Part of a small language model's weights.
Training: 154M tokens, 2368 steps.
Each number is 128 + 24 x the weight over its row's rms, rounded and kept within 0 to 255. Layers, rows and columns count from 0. The size above them is the row's rms in percent of the matrix's.

# layer 6 MLP up, 448x160, rms 0.271, rows 137-151, columns 0-159
size [ 94  89  91 110 102 100  94  99  99 112  91  92 107 102  93]
[[119 141 119 119 141 147 122 164 140 130  81 118  96  98 129 128 122 116 128 118 136 121 114 158 156 135 144 117 145  96 129 109 111 136  46 155 104 123 150 109 109 122 181 174 105 114  97  99 124 126 111 120 155  97 135 129 119 114 138 129 141  56 124 121 134 139 101  62 157 121 137  94 123  82 121  90 144 125 109  99 118 110 132 173 118 132 124 169 148  96 106 121 124 154 135 150 107 114 147 150 139 133 146 151 118 123 148 179  90 125 103 119 145 119 130 134 183 161 113 130 137  92 138  96 170 110 152 112 138 110 138 122 116  86 130 110 155 147 147 115 126 138 117  87 113 158 176 133  94 138 172 177 123 128 128 129 170 126 109 101]
 [148 108 112 113 120  97  96 141  79 126 161 100 154 108  97 141 131 136  95 130 115 167 149 162 156 150 169 140 116 104 115 162 149 158  97 147 135 114  99 130 151 154 139 153 133 127 190 126 136 127 146 123  81 137 126 123 126 139  95 104 120 162 104 105 159 125 159  97 148 130 161 121 165 118 157 138 154 141 109 162 121 103 118 124 140 159 137 140 112 166 133 112 124 175 148 133 130 139 152 114  86 131 139 167 102 178 113 130 130 163 130 137 118 151 121 164 147 134 130  93 138 120 137 114 162 161  92 160 157 112 130 162 153 163  93 115 107 141 146 162 129 138 118 134 124 160 151 116 131 114  84 106 128 188 113  83 111 103 107  73]
 [119 115  91 122 121 129 161 156 128 150 133 109 117 147 142 168 131 130 143 142 131 113  51 146  71 128 168 130 160 134  68 124 115 116 134 118 150 139 129 132 130 114 147  96 146 108 121 105 121 163 133 143 112 134  97 151 117 125 128 205 131  98 107 138 126 114  94 151  96 133 109 138 122 131 138 158 146 131  86 119 130  96 109 141 137  95  90 143 147  82 111 106 113 123 148 139 140 124 123 101  95 100 107 130 142 165  99 148 155 159 136 154  82 125 114 105  79 108 103 123 128  92 121 119 181 152 178 136  83 141 118 159 118 141 129 124 138 127 163 100 125 101 111 111 126  75 161 126 106  82 115 143 112 131 118 167 106 112 136 110]
 [ 79 137 117  99 131 144 131 119  91 122 147 122 134 116 163 111  93 125 149 146  91 140 129 103 123 110  78  82 153 167 166 161 140 129 110 132 146 135 145  69  65 122 118 123 106 163 119  95 120 186 104 111 160 161 144  98  97 117 107 159 117 113 149  91 117  96 130 134 121 159 150 106 115 127 141 126 146 112 107 124 144 141 145 168 105 179 135 120 128 122 156 108 142 168 113 135 100 113 160 122 161 103 111 123 131 110 121  82 114 127 137 178 124 141 121 138 100 159 126 134 182 130 114 141 148 144 163  67 142 123 159 124 136 129 145 104 141 126 137 116 115 144 173 139 141 131  97 130 151 167 155  87 131 154 136 132 137 146 166 142]
 [118 156 144  63 129 131 128 134  87 121 126  76 157 100 142 124 156 154 168 184 119 119 114 170 141 131 134 158 177 105 116 154 172 135 139  98 160 171 114 152 104 124 154 117 155 142 107 167 117 121 171 119  49 136 114 118  95 127  93 119 108 133 111 111 134 125 108  96 151 125 121 117  88 120  97 102 135 164 146 119  72 113 135 131 124 143 126 149 134 126 139 146 104 142 178 129 135 101 132 131 159 116 107 117  84 169 147 139  81 169  95 127 148 140 134 126 160 125 128 116 146 126 112 116 140 150 148 111 148 100 141  95 149 142 126  85 155 145 108 114 107 136 109 119 110 127 163 126 106 157 136 119 120 117 110 162 167 125 129 140]
 [141 131 143 140 165 121 123 116 130  91 109 117 141 127 163 105 121 130 110  79 134 122 160 184 159 143  95 150 123 126  70 161 126 129 145 170 137 152 137 160 123 147  64 101 114 149 150 138 157 195 105 115 141 117 110 123 139 134 117 162  99 128 106 115 114 166 109 139 138 108 154 122 136 153 112 134 146  83 139 147 120 105 130 156 108 164 148 165 152 121 132 168 155 109 126  87  73 109 160 118 150 126 148 124 114 111 117 156 141 149  83 148 134 136 114 108 109 149 165 162 150 148 134  90 110 140 134 128 137 132 152 122 121 112 122 149 162 145 110 127 115 113 118 141 126 115  99  99 108 140 126 185 134 130  38 105 142 126 117 128]
 [ 81 151 112 135 134 119  92  97 138 172 125 140 125 158 108 108 117 101 113 137 132 143 157  98 111 147 127 110 138 161 154 123 189 144 117 153 167 131 142 124 168 137 145 131 135 104 129 186 131 109  87 130 159 135 137 161 145 125 134 151 133 116 133 102 141 136 176 159 126  93 104  99 164  75 129 132 169 116 156 122 151 120 110  86 133 101 137  99 155 127 134  97 108 145 123 122 134  94 154 138 137 100 140 118 125 105 154 110 118 116 139 153 158  94  62 112 123  77 163 118  79  93 144 140 129  95 135 128 125 121  86 131 145 159 128 122  93 145 145 156 137 129 189 126 122 160 122 125 138 114 162 129 117 164 102 160  94 142 156 144]
 [164 148 141  71 121 148 103 120 143 134 123 126 107 130 102 121 117 142 121 158 131 122  95 127 181 137 138 149 109 131 151 141 101 179 130 170 150 137 142 113 109 135 127 119 150 136 169 119 130 147 129 145 132 138 121 135 116 187 123 157 144 170  83 155 146 145 109 157 112 139 153 104 128 109 135 133  92 139  75 134 129 128 129 108 110 108 124 148 125 111  99 128 142  82 113 121 151 135 159 129 144  73 123 135 112 119 115 151 118 108 148  93 122 130 109 101 166 114 145  70 149 137 172 168 121 121 150 117 114  74 110  82 149  90 161 100 151 129 138 145 158 191  98 160 139 190 139 137 128 156 131 101 139  92 117 127 106 133  96 110]
 [171 137 157 141 148 124 166 111 169  97 133  82 120 178 155 148 103 133 120 161 116 148 149 145 108 133 128 171 134 147 116 152 131 112 180 171 129 137 123 111 141 110 144 149 142  98 132  95 111 123 108  73 115 143 123 129 148 172 119 146 130 104 144 166 138 144 133 166 154 140 117 143 111 129 131  94 123 122 126 193 108 123 129 127 143 127 115 164 130 105 113  98 109  83 145 161 123  99 155  94 150 149  95 143 133 123 129 111 148 153 145 126 155 104 114 171 151 121 120 109 135 130 115 170 125 137 118 128 146 129 118 116  94 113 143  78 100 140 146 177 143 139  83 128 127 132 140 146 107 116  93  77 148 121  81 102 135  74 101 178]
 [114 117  88 135 119  90 121 118 110 108 117 134  94 109 156 120 110 118 100 118 127 106  98  99 119 125 118 127 120 149  94 155  85 107 131 150 124 119 134 123 163 148 113 107 158 167 109 132  80 121 178 128 122 110 106 165 140 100 128  88 151  89  99 137 146 137 155 106 150 162 168 134  95 122 141 121 147 144 149 102 147 112 140 115 123  92 103 138 160 153 161 170 133 115 135 161 112 150 135 112 140  93 158 150 133 158 141 107  84 133 147  86 158 149 156 127 158  90  95 120 156 163  63 129 126 155 142 122 137 132  96 130 173 170 119 150 142 135  80  92 156 107 152 127 132 130 103 115 168 129  85 151 131 142 113  98 118  81 133 131]
 [143 119 110 114  86 186 153 151 149 124 115 134 134 111 181 173 161 183 108 145 141 136 156 135 101 152 134 110 129 134 134 121 148 148 138  81 136 119 152 117 136 105 168 101 177  97 105 133 136 148 100 157  78 161 119 114  95 157 181 107 134 114 112 165 103 136 150 140 150 149 143 128 161 165  95 128 134 138 108 111 123 108  85 148 143 150 127 152 120 144 120 137 111 130 157 122 128  91 127 116 101 114 146  97 105 131 167 128  90 145 124 124 148 106 110 136 186 121 112 180 126 143 142  85 184 161 139 139 132 121 124 113 140 154 188 132 128 115 110  99 119 125 148  88 148 129 159 115 128 139 123 150 122 139 122  99 101 150 109 149]
 [ 99 110 110 146 112 123 197 108 136 119 146 170 132 133 123 108 132 140  84 104 126 102 133 130 147 137 144 159  97 134  96 138 107 108 134 142 146 186 170 106 149 142 167  92 113 113 116  99 130 121 127 147 114 136 152 150  98 181  94 141 120 127 145  83 108 161  97 124 122 105 161 178 115 139 137  96 162  61  89 147  86 117  95 119 158 150 129  97 100 155 125 101 118 142 121 116 124 144 142 136 121 126 129 113 100 143 121 123 114 131  79  95 108  96 162 193 121 111 113 120 125 125 101 128 154 117 200 130 115 156 144 125 162 138 156 107 125 165 148 135 109 138 126 109 126 119 140 120 106 107 156 118 140 109 111 153 118 104 123 128]
 [107 132 147 147 115 136 124 119 152 138 109 118  98 157 177  74 121 152 121 158 159 189 168 128 162 178 117  99 137 156  97 145 132 115 155 146 138 115 113 138 150 127 135 120 126 114 130 153  99  96 124 139 161 110 104 116 140  93  92 133 139 119 115 119 136 155 193 154 160 116 136 132 136 170 132 103 147 118  99 134 127 122 145 137 114 105 167 120 143 130 106 104 129  77 101 135 112 116 144 105 130 145 129 155 134 122 122 111 131 149 139 138 129 121 145  82 110 144 123 101 138 100 130 139 109 114 110 116 109 119 117 147 172 148 117 153 159 159 101  96  68 183  81 110 150 166 131 162 165 172 138  85 112  91 127 158 169 119 111 143]
 [130 118 172 107 138 118 128 124 152 148 121 106  99 139 141  92 139 123 106 159 122 151 164 169 126 169 187  82 171 126 146 104 158 117  90 111 135 157 160 127 115 104 134 139 127 134 115 150 157 136 113 130 149 138 161 135 122 130 133 131 107 112 120 112 121 129 118 163 139  92 141 164 110 122  86  97 130 151 107 124 110 119 138 122 182 171 131 120 134 133 125 165 113 131 140 143  85 122 145 148 127 186 133 114 131 125  98  98  95 148 145  98 127  91 164 125 192 157 176 149 129 146 107 118 110 161 129  96 154 165 101 119 131 113 173 140 169 117 123 104 100 163 123  75 128 105 168 105 134 152 114 161 138 141 105 119 112  95 118 101]
 [135 135  99  94  73 133 136 155 137 127 129 143 112  76 131 103 122 139 157 110 117 115 119 125 148 109 134  94 126 126 131 136 160 164 132  96 168 118 132 156 104  33 122  87 144 114  98 150 104 149 130 110 151 142  95 109  94 169 126 152  94 166 116  99 157 164 141 151 165 105 104 123 125  96 102 165 152 143 141 132 126  95 160 113 152 140 144  90 121 117 122 136 126 127 141 117 128  60 120 171 131 156  86 136 133 109 136 126 144 159 132 105 146 135 136 130 138  77 119 139 115 124 121 119  94 142 135  99 149 146 137 123 117 102 121 145 155  90 125 151 156 131 110 107  87 129  99  74 124 156 143 131 134 140 140 110 142 165 153 168]]
# layer 6 MLP down (transposed), 448x160, rms 0.25, rows 137-150, columns 0-159
size [101  97  92  95 101  98  95  96 105  73  97  86 104  95]
[[133 133 153  76 119 135  73 147 110 120  89 109 166 125 157 154 108  73 146 141 115 149  99 137 135 122 155 164 114 147 128 115 150 122 175 141 134 186 138 136 136  85  93 119 154 117 137 114 127  93 163 117 142 134 143 161 129  83 123 149 114 117 122 112 101  90 125 145 124 160 122 149 168 131 111 150 128 131 161 153 127 160 108 132 163 168 131 113  95 127 139 151 134 114 134 110 102 103 121 118 148  84 138 120 110 167 112 128  85 135 132 127 133 114 116 129 126 148 135 142  85 128 150 143  83 103 105 162 122 118 132 125 138 164 139 139 123 159  99 146  81  99 125 131 198 132 122  88 155 186 136 130 122 151  92 170 163 112 122 142]
 [159 101 147 158 123 173 103 156 183 126 127 150 122 189 118 125 114  90 130 134 171 130 129 125 109 123  94 123 114 108 146 104 127 115 102 129 101 123 114 120  87 106 148 161 138 154 154 131 101 128 103 117 187 155 134 133 144 110 131  99 137  85 123 121 143 121 115 130 145 137 178 124 142 125 100 108 146 120 117 142 124 103 122 139 135 140 125 106 117 112 167  86 106 138 109  97 169 173  90 114 147  97 140 126 118 100 158  85 137 131 138 135 121 130 146 127  93 122 145 143 109 141 143 140  95 119 166 105  74 132 144 134 118 141 121 118 112 137 131  90 118 140 147 127 130  89  73  84 110 148 165 158 207  91 133 140 148 101 170 131]
 [129 114  96 106  91 162 136 131 116 116 166 121  69 107 151 153 112 113 170 163 115 133 127  93 100 129  91 151 141 126 122 131 147  91 151 147 147 112 153 118 181 102 174 109 103 142 136 137 162 169 128 105 167 126  98 132 153 119 141 127 162 158 160 144 116 133  89 148  86 157 160 145 128 145 135 130 155 137 139 177 141 143 146 157 175 139 114 171 126 134 146 128 128 113 151 124 152 123 136 146 143 183 115 156 130 141 166 142 139 155 125 153 149 140  80 126 116  96 166 123  86 151 107 127 134 144 151 153 102 173 166 119 108 138 110  74 130 126 142 127 110 153 158 116  83 141 116 125 143 135 146 148 120 123 163 133 103  91 116 146]
 [138 128 131 137 134 139 113 159 103 177 101 134 135 121 116 150  78 130 111 138 139 142 121 106 107 160 158 128  92  97 111 147 138 125 111 119 132 152 144 147 197  53 140  87 158 112 157 116 120 129 146 179 131 159 129 148 148 115 160 119 157 139 154 133 123  99 126  77 125 163 141 141  97 131 146 164 163 134 152 133 157 107 105 133 122 108 126 154 186  98 149  98 123 100 121 113 122 145 122 125 151 121 158 151 124 135 108 130  77 134 128  84 169 109 119 141 148 150 103 170 162 141 116 103 127 150 110  97 127 143 118 154 126  69 162 167 134 115 123 106 111 106  96  93 133 112 103  94 140 137 126 167 106 154 133 160 147 129 133 125]
 [101 189 185 110 123 125 161 128 131 145 146 112 109  80  89 182 157 158 142 126 151 138 129 111 145 122 143 150 143 110 161 150 184 131 126 144  91 150  79 111 117 123 156  97  98 143 140 142 146 160 114 147 129 111 121 152 153 130 144 123 171 100 108 108 103  81  95 114 152 104 158 111 131 110  93 118 163 156 155 100 128 145 123 100 113 121 126 138  97 126 142 109  98 118 134 107 131  97 131 110 157 133  95  86  83 153  91 144 106 127 122 163 136  79 145 111 158 129 144 152 182 163 141 132 109 129 151 119 147 139 126 123 130 162 152 103 120 139 140 115 107  84 109 123  90 117 147 121 143 126 128 126 119 128 151 175 154  96 142 109]
 [153 139 161 149 113 117 109 120 144 153 139 124 161 168 136 128 114 104 161 159 116 181 118 119 115 150 160 155 144 147  67  90 136 162 128 145 169 137 131 122 140 105 104 137 107 121 104 137 141 129 138  77 136 117  94 138 143 144 110 146 138 137 151 117 131 152 143  82 116 138 113 145  95  83 119 151  99 119 169 177 132 148 142 142 138 152 107 152 136  88 143 175 105 120 170 102 106 130 151  55 128 182 101 143 110  86 138 138 124 137 128 135 117 138 157 116 134 127  83 170 123 160 127 160 144 129 140 125 144 144 113 131 162 116 107 124 127 129 114 136 107 132 155 103 129  93 105 136 156 173 171  87 129 164 117 111 173 109 116 126]
 [ 84 152 133 154 120 134  85 133 114 127 122 110  98 114 120 143 137 108 111 163 145 149 110 145 175 129 138 136 132 132 141 123 138 111 123 129 137 138 109 113 167 113 145 116 115 133 134 144 125  88 149 178 119 130 150 125 100 144  89 112 130 131 134 118  98 110 142 144 131 123 147 138 130  78 104 116 147 127 187 138 133 153 113 117 130 114 139 122 117 108 148  62 133 128 109  97 106 139 125 168 105 135 116 134 176 179 115 124 102  95 110  98 114 134 127 134  93  73  96 135 123 123 105 171 135 111 121  75 122  92 156 151 161 122  87 141 115  90 162 113 110 151 115  36 158 120 158 120 105 144  58 132 147 123 114 142 148 110 145 122]
 [127 150 124 155 113 118 126 126 105 141 119 127 149 119 174 138 128 152 131 135 120 159 110 104 153 126 133 139  75 151 101 125  96 164 150 110 142 153 121 115 132 117 145 125 143  94  68 123 114 108 140 134 136  93 113 178 143  53 146 126 123 105 126  83 109 101 149  80 113 103 106 130 111 130 109 141 160  90 153 130 115 141 131 116 107 142 116 131 124 140 114 159 167 131 136 100 131 173 124 151 113 149 134 160 134 121 113 141 143 176  65  94  95  79 155 161 150 119 126 132 150 140  88 110 152 169 148 157 100 138 146 159 109 141 164 118  92 132 105 103 151 107 114 159 130  83 107 107 133 107 118  97 117 161 130 172 150 146 133 158]
 [134 123 134  88 116 162  97 136 127 127  94 138 113 108 164 160 136 158 157 127  88 157 157 129 113 138 168 142 114 139 104 133 117 120 102 123 150 142 169 117 131 134 135  95  97 146 143  98 126 144 105  99 130 157 101 161 133 137 108 155 135 158 118 125  85 134 136 112 130  93 121 150 141 162 126 120 122 125 123 141 154 161 117 136 106 121 106 133  80 137 156  95 136 159 123 131 130  99 115 161 186 207 147 134 150 173 133  71 159 158 156 109 175 139 113 100 112 148  99 102 109  97 130 145 129 141 147 129 131 150 139 141 142  86 165  78 120 113 138 130 106 164 149 129 154 142 123 131 154 109 133  89  95 155 179 114 165 147 104 137]
 [142 156 145  99 108 171  70 109 152 169 135 140 123 159 157 140 154 112 131 127  90 138  96 142 110 109 147 140 136 126 112 122 129 158 119 159 121 137 147 142 154 112 143 105 120 125 134  75 150 148 130 124 132  61 162 133 140 116 116 120 149 141 169 133 108 123 127 133 152 208 172 109 114 105 148 129 127 185 163 129 136  99 119 132  93 139 106 151 132 119 155 127  83 154 117  92 167 154 137 136 129 139 156 120 124  91 164  82 103 162 119 111 137 138 109 118  79 127 117  98 122  92 139  95  83 120 106  97 103  93 115 118 141 154 136 134 155 129 129 112 160 119 119 125 150 109 129 151 139 109 139 194 140 132 130 128 169 141 129 140]
 [142 160 139 156 117 153 121  86 128  70 151 145 139 112 131 112 152 137 108 106 146  99 130 126 149 128 135 141 152 126 163 110 119 149  94 128 123 135 141 116  61 137 148 139 118 113 131 124 138 110 104  96 143  91 144 136 153 152 132 151 100 121 119 130 154 134 161  97 168  76 117  84 138 130 105 146 115 106 114  92 142 138 125 118 152  91 153 128 151 117 122 134 104 121 173 117 171  88 109 132  98 146 119 132 127 118 135 105  73 119 129 170 125 160 138 155 121 163 191 128 131 161 112 147 103 109 128 112 108 168 139  94 177 107  98 132 110 163 117 141 118  71 103 111 106 126 166 165  88 126 151 144 160 146 104 110 155 120 151 161]
 [126 132 129 155 143 137 131 120 145 126 127 140 121  99 132 151 137 124 133 111 115 144 183  93  71  70 138  99 144 104 110 155  87 120  90  92 139 129 109 115 102 142 102 151 125 130 131 151 130 150 153 134 120 159  81 137 124  91 169 180 123 132 161  90 151  77 123 138 100 109  94 112  91 112 114 139 114  98 131 143 106 123 143 126 139  68 121 142 150 166 149 169 146  97 120 114 131 119 118 160 132 155 151 185 100 106 101 135 105 121 142 146 124 168 159 100 124 162 105  66 133 114 159 154 165 143 103 115 106 159 103 124  95 173 132 116 155 119 121  94 131 125  98 152 125 124 133 107 144 129 134 145 102 124 127 146 124 137  93 139]
 [116 179 128 142 110 140 114 117 133 127 147 117 105 132 125 137 120  97 190 135 121 195  94 145 125 136 127 122 153 153 135 148 108 144 123 171 113 121 120 128  95  97 122 129 110 121 127 149 140 106 129 105 157 109 110 115  93 137 122  71 169  99 161 114 119 146 141 114 132 113  92  97 128 156 163 103 137 148 152 176  93 152 144 102 130 109 130 137 119 136 115 138 108  86 101 129 138 167 140 126 168 139 162 160 123 104 156  97  94 153 102 105 125 115 177 153  82 152 152 138 142  89 142  85 109 103 136  99  77 145 132 131 135 149 168 156 159 103 100  93 142 148 150 128 123 141 159 173 123  81 123 136 153 140 113 164 126 125 132 144]
 [ 97  77 145 172  85 119 123 100 153 130 158 120 150 123 115 119  90 133  96 129 109 136 139 106 117 146 108 151 130 121  76 147 125 144  87  86 141 153 129 109 146 109 111 105 129 136 130 130  93 114 164 105 135 136 100 107 120 144 104 138 118 172  82 143 170 132 128 129 147 106 147 126 140 129 122 101  97 118  89  77 117 144 157 136 134  82 113 121 144 105 103 131 172 122 138 117 104 111  85 155 114 112 114 162 160 130 173 147 107 102 128 180 101 140 110 130 194 142  68 110 139 106 133 154  72 139 116 126 135 160 112 136 108 129 121  93 128 100 113 161 128 129 108  97 119 162  96 163 131 111 103 142 106 132 135 118 103 140 117 157]]
# layer 6 MLP gate, 448x160, rms 0.269, rows 138-151, columns 0-159
size [103  94 107 102  99  84  93 104 112  96  79 104  97  94]
[[119 155 105 130 115 141  73  93 138 127  88 105 157 128 102 147 117 119  88 109  95 151 154 120 119 135 151 103 136 102 108 125 130 171 146 127 129 137 120 138 136 172 103 156 114 121 133  78  98 159 124  89 106 134 148 148 159 190  86  95 131 156  98 164 145  88 134  92 133 128 129  74 110 115 105  85 112 174 136 144 111 128 136 134 120 133 119 183 120 105 129 124 136 146 140 173 123 136 145 110 166 109 131 134 121 142 100 118 175 111 122  96 130 151 112 117 167  94 173 110 135 144 108 105 111 109 156 160 149 107 149  86 139 114 119 104 107 151 107 146 152 119 130 138 138 134 116 118 113 111  84  78 125 142  93 121 145 104  95 104]
 [146 119 102 117 108 152 110 172 143 107  99 126 127 125  93 130 116 203 128 135 130 162 137 118  98 141 166 121 122 153 144 151 145 124 131 149 169 125  97 125 141 116 150 183  92 116 127 134 115 110 137 175 141 118  88 140 132 119 171 117 157  86 137 147 151 123 112 133 112  83 114 135 129 174 101 172 144 146  88 138 160 106 135  98 146 117 115 151 145  94 173 115 147 148 118  70 137 118 122 110 124 140 112 135 116 135 146 163 139 138 130 131 102 140 103 121 126 168  86  94 104  90 113  82 100  80 181 128 119 121 167 123 144 141  98 132  97 124 168 127 115 137  95 123 139 135 128 119  90 100 131 183 150 105 135 123 118 150 131 117]
 [122 110  94 116 122 120 113  94 142  67 152 146 126 155 153 148 158 156 152 110 104 123 143 127 169 117 107 107 113 136 177  90 123 138 120 180 130 131 127 125 120 122 121 147  94 150 124 162 114  70  99 111  88 138  67 143 120 141 122 148 100 127 120 147 109 108 142 137 124 140  86 107 147 125 130 123  85 138 125 131  91 137 141 120 137 203 155 123  96 140 114 186  97 173 117 131 145  98 103 179 104 113 121 108 121 126 148 123 129 122  93 168 108 122 138 122 124 150 169 163 110 109 159  97 130 108 149 126 163  97 141 131 137 147  79 115 148 143 151 154 132 128 155 146 121 110 160 162 161 127 144 103 101 145 116  99 149 115 131 112]
 [175 118 108  94 150  98  93 133 152 140  77 118 116 140 140 150 145 139 163 142 134  52 109 131 128 126  76 141 127 113 100 115 112 142 143 106  92 138 140 127 124 125 126 121 101 172 125 154 164 125 129 122 118 121 149  89 129  77 138  96 138 148 119 102 122  89 127  91 182 112 124 133 131 147 183 118 119 174 102 156 127 132 102 120 147 126 126 148 140 122 107 158 112 144  88 101 140 115 163 134 111 128 107 125 105 154 184  72 121 142 133 108 127 133 107 135 113 134 102 107 139 157 133 124 144  75 107 127 126 106 131  95 133 158 165 122 147 150 122 120 121 170 128 112 106 155  88 167 175 154 147  77 134 145 143 131 127 159 134 137]
 [159 106 163 116 208 111 162 135 135 145  90 124 117  92 122  94 132  90 156 123 149 106 124 127  78 180  91 113 185 129 124 121 135 121 130 134 151 121 103 138 128 124  82 108 162 123 126 134 160 127 151 132 124 133 153 130 124 139 137 132 117 156 128 107 116 158 106 106 101 142 111 142 164 129 127 132  94 141 123  99 114 123 114 133 140 133  90 125 137 126 116 179 150 101 128 163  64 166 139 137 149 147 106 134 154 121 140 116 156  93 127 115 107 104 160  95 101 133 144 156 127 119 162 135 165 137 105  80 122  91 143 129 135 140 110 182 102 153 136 104 148 159 124 139 152 108 130 121 125  82 120 102  97 149  98 128  85  75 140 126]
 [114 100  74 109 136 114 122  96 165 121  96 110 163 147 139 117 117 134 127 164 178  98 127 114  94  92  96 117 130 121 121 167 152 124  93 189 133 128 154  81 154 121 117 140 114 105 122 131 135 136 158 115 114 146 148  78 145  96 113 141 130 133 113 121 146 122 133 152 129 118 126 136 153 118 161 128 109 147 123 142  77 150 114 115 123 111 160 141 140 133  58 121 132 144 104 115 141 121 121 138 112 150 152  95 111 115 158 125 125 129 156 107 119  90  98 123 171 120 175 114  77 145 127 167 150 158 122 131 152 121 100 133 137 129 156 127 116 168 103 121 133  90 153 184 154 172 118  99 106 122 158 107  98  99 104  97 129  82  96 132]
 [167 126 140 137  94 157 125 123 159  82 136 129 180 145 114 142 152 120 136 148 141 129 126 115 103 139 119  54 126 119 116 156 131 139 116 119 109 118 160 146 146 117 186 148 107  87 129 131  97 108 148 106 119 109 108 150 162 135 155 123 120 118 182 135 123 111 152 134 141 147 151 169 108  93 144 144  94 147 151 132 162 142 150 123 141 116 126 123 177 124 146 130  91 112 177 103 123 175 106 133 143 133 159  97 114 141 156 164 128 114 147 162 140 109 102 160 148 161 162 127 148 122 117 135 127 133 129 144 118 142 134 149 123  96 103 122 124 102 158 165 128 127 138 136 111  62 114 142 141  87 132  80 123 148  86 112  89 121 193 100]
 [123 134 124 147 110 149 128 161 112 147 111  94 140 132 123 110 139 142 132 129 144 104  78 128 143 148 155 131 107 138 141 152 145 143 143 129 119  93  86 111 119 146  89 125 125 105 134 161 128 158 125 164 110 120 170 129 137 105 136 144 144 122 140 116 108 166  88 141 121 167 105 165 123 161  60 138  99 139 136  77  87 118 108 124 127 133 104 121 151 139  93  75 134 108 124 119 173 153 113 111  90 114 191 114 129 119 149 111  87 150 103 125 117 140 106 147  95 147 140 115 159 139 153 144 118 107 102 127 108 169 113 151 170 103  99 176 141 152 152 127 138 110 133 129  85  81 113 113 108 164 166 101 178 124 170 127 149 112 156 135]
 [135 154 149 148 132  93 118 122  91 114  76 116 103 110 106  93 114 148 111 111 146 138 126  70 137  94 123  97 125 165 137 134  92 120 111 168 133 151 104 125 129 126 130 117 130 146 142 172 134 133 166 128 129  75 129 149 101 145 130 109 124 128 117 194 163 135 129 113  86 167 167 155  94 155 156 112 123 108 148  86 194 157 149 154 135 156 117 136 144 102 123 148 107 125 122 133  89 130 115 127 112 131 164 121 148 138 130 115 121 122 115 102 104 161 140  83 144 168 139 100 118 165 113 143 120 109 137 111 142 118 104 101 115 183  82 123 109 140 113 160 193 112 106 157 107 116 136 128 152 127 130 134 127 146 117 120 158  82 149 147]
 [125 134 118 123 136  95 112 136 168 148  99 126 152  84 141 128  48 116 138 131 135  95 135 151 162 137  95 106  92 137 138 118 113  82 113 156 125  90 113 140 148 141 132 132 115 108 126 161 136  85 192 131 149 120 133 165 155 138 114  97 110  85 149 121 156 164 117 111 114 121 113 147 121 105 105 154  97 130 158 145 130 131 114 128 101 105 124 114 158 127 106 165 144 128  97 139 133 116  98 116 124  69 112 131 134 151  96 148 140 128 139  63 193 130 123 104 153 121  96 126 131 119 150 145 120 149 109 113 126  78  78 125 160 158  95 116 150 136 130 164 152 122 128 138 109 118 125 133 154 123 132 192 110 112 137 134 108 152  90 116]
 [165 143  86 173 146 101  86 144 129 120 137 101 111 119 115 162 130 128 108 121 130 154  87 105 139  92 128 132 129 103 161 125 173 144 148 111 101 118 116 171 124 156  78 158 168 165 191 110 129 131 137  99 126 165 118 138 126  94  97 135  88 114 118 159 144  55 131 114 141 147  99 117 163  87 121 124  59 126  91 124 157 136 138 142 102 128 144 134 151 148  91 127 157 115 139 158  89 107 149 114 117  84 173 132 159 105 133 135 116 114 119 117 169 120 110 124 103 121 145 128 159 133 122 104 112 136 121 103 129 115 148  81 116 132 118 127 133 156 123 191 137 114 145 142 123 107 106 142 165 107 110 139 126 142 129 143 130 126 131 114]
 [101 154 135 107 216 137 122 140 104 150 137 126 138 129  86 132 162  90 146 135 132 112 145 100 147 144 153 162 142 140 163 136 125 126 147  94 149 133 126 106 138 125 117 127  99 129  87  80 145 140 127  96 108 147 103 151 112 115 127  91 129 143 102 103 112 123 146 131  59 114 154 141 125 121 142 136 102 141 125 120  87  59 103 124 120 120 139 156 137 119  92  96 126 123 111 129 136 180 128 156 124  85 150 130 152 175 128 152 156 124 132 108 146 147 140 124 145 158 137  99 141 146 147 151 101 175 127 165 134 155 159 138 125 149 103 118 103 152 140  84 136 104 179 182 102  86 136 133 115 123 103 143 118 123 164 143 147 145 119 141]
 [135 150 154 143 136 114  75 139 151 112 120 125 137  98  96 122  68 118 100 113 158 135 133 122 136 141 116 162 125 120 126  85 151  82 115 131 120 126 184 120 163 124 163 197 122 118  95 115 149 113 160 106 157 128 139 108 113 141 169 101 127 160 138 117 198 142 133 100 125  99 183 149 109 140 116 124 135 100 153 101 137 105 144 120 148 105 146 128 117 148 108 151 150  97 121 175 130 184 126 128 132 102 104  98 122 142 148 160 151 106 138 135 137 132 123  96 117 126 134 153  92 133 122 186 146  92 119 102 119 131 120 126 119 144 142 106 158 123 114 119 109 126 149 125 119 170  98 185 106 115 150 143 134 138 140 141  66 124 153 137]
 [117 156 139 119 107 104 161 106 125 107 133 117 138 114 112 116 112 132 147 126 133 156 106 174 113 142  97 126 131 108 147 127 122 120 106 108 117  90 114 156 148 161  88 153 125 113 121  78 123 126 126 158 129 130 132 136 122 151 138 139 139 102 147 114 179 127 114 120 112 178  91 118 145 134 115 167 149 132 108 166 138 119 146 148 132 172 157 135 151 162 128 131 118 162 164  91 123 159 162  93 151 108 137  77  96 110 104 157 159 133 184 118  80 147 145 143 102 183 173 131 112 110 181 157 154 156 168 119 107 147 118 130 118 157 121 154 122 139 147 108 134 104 159 133 138 148 127 118 129  65 158 114 149 118 165 176 106 139 122 162]]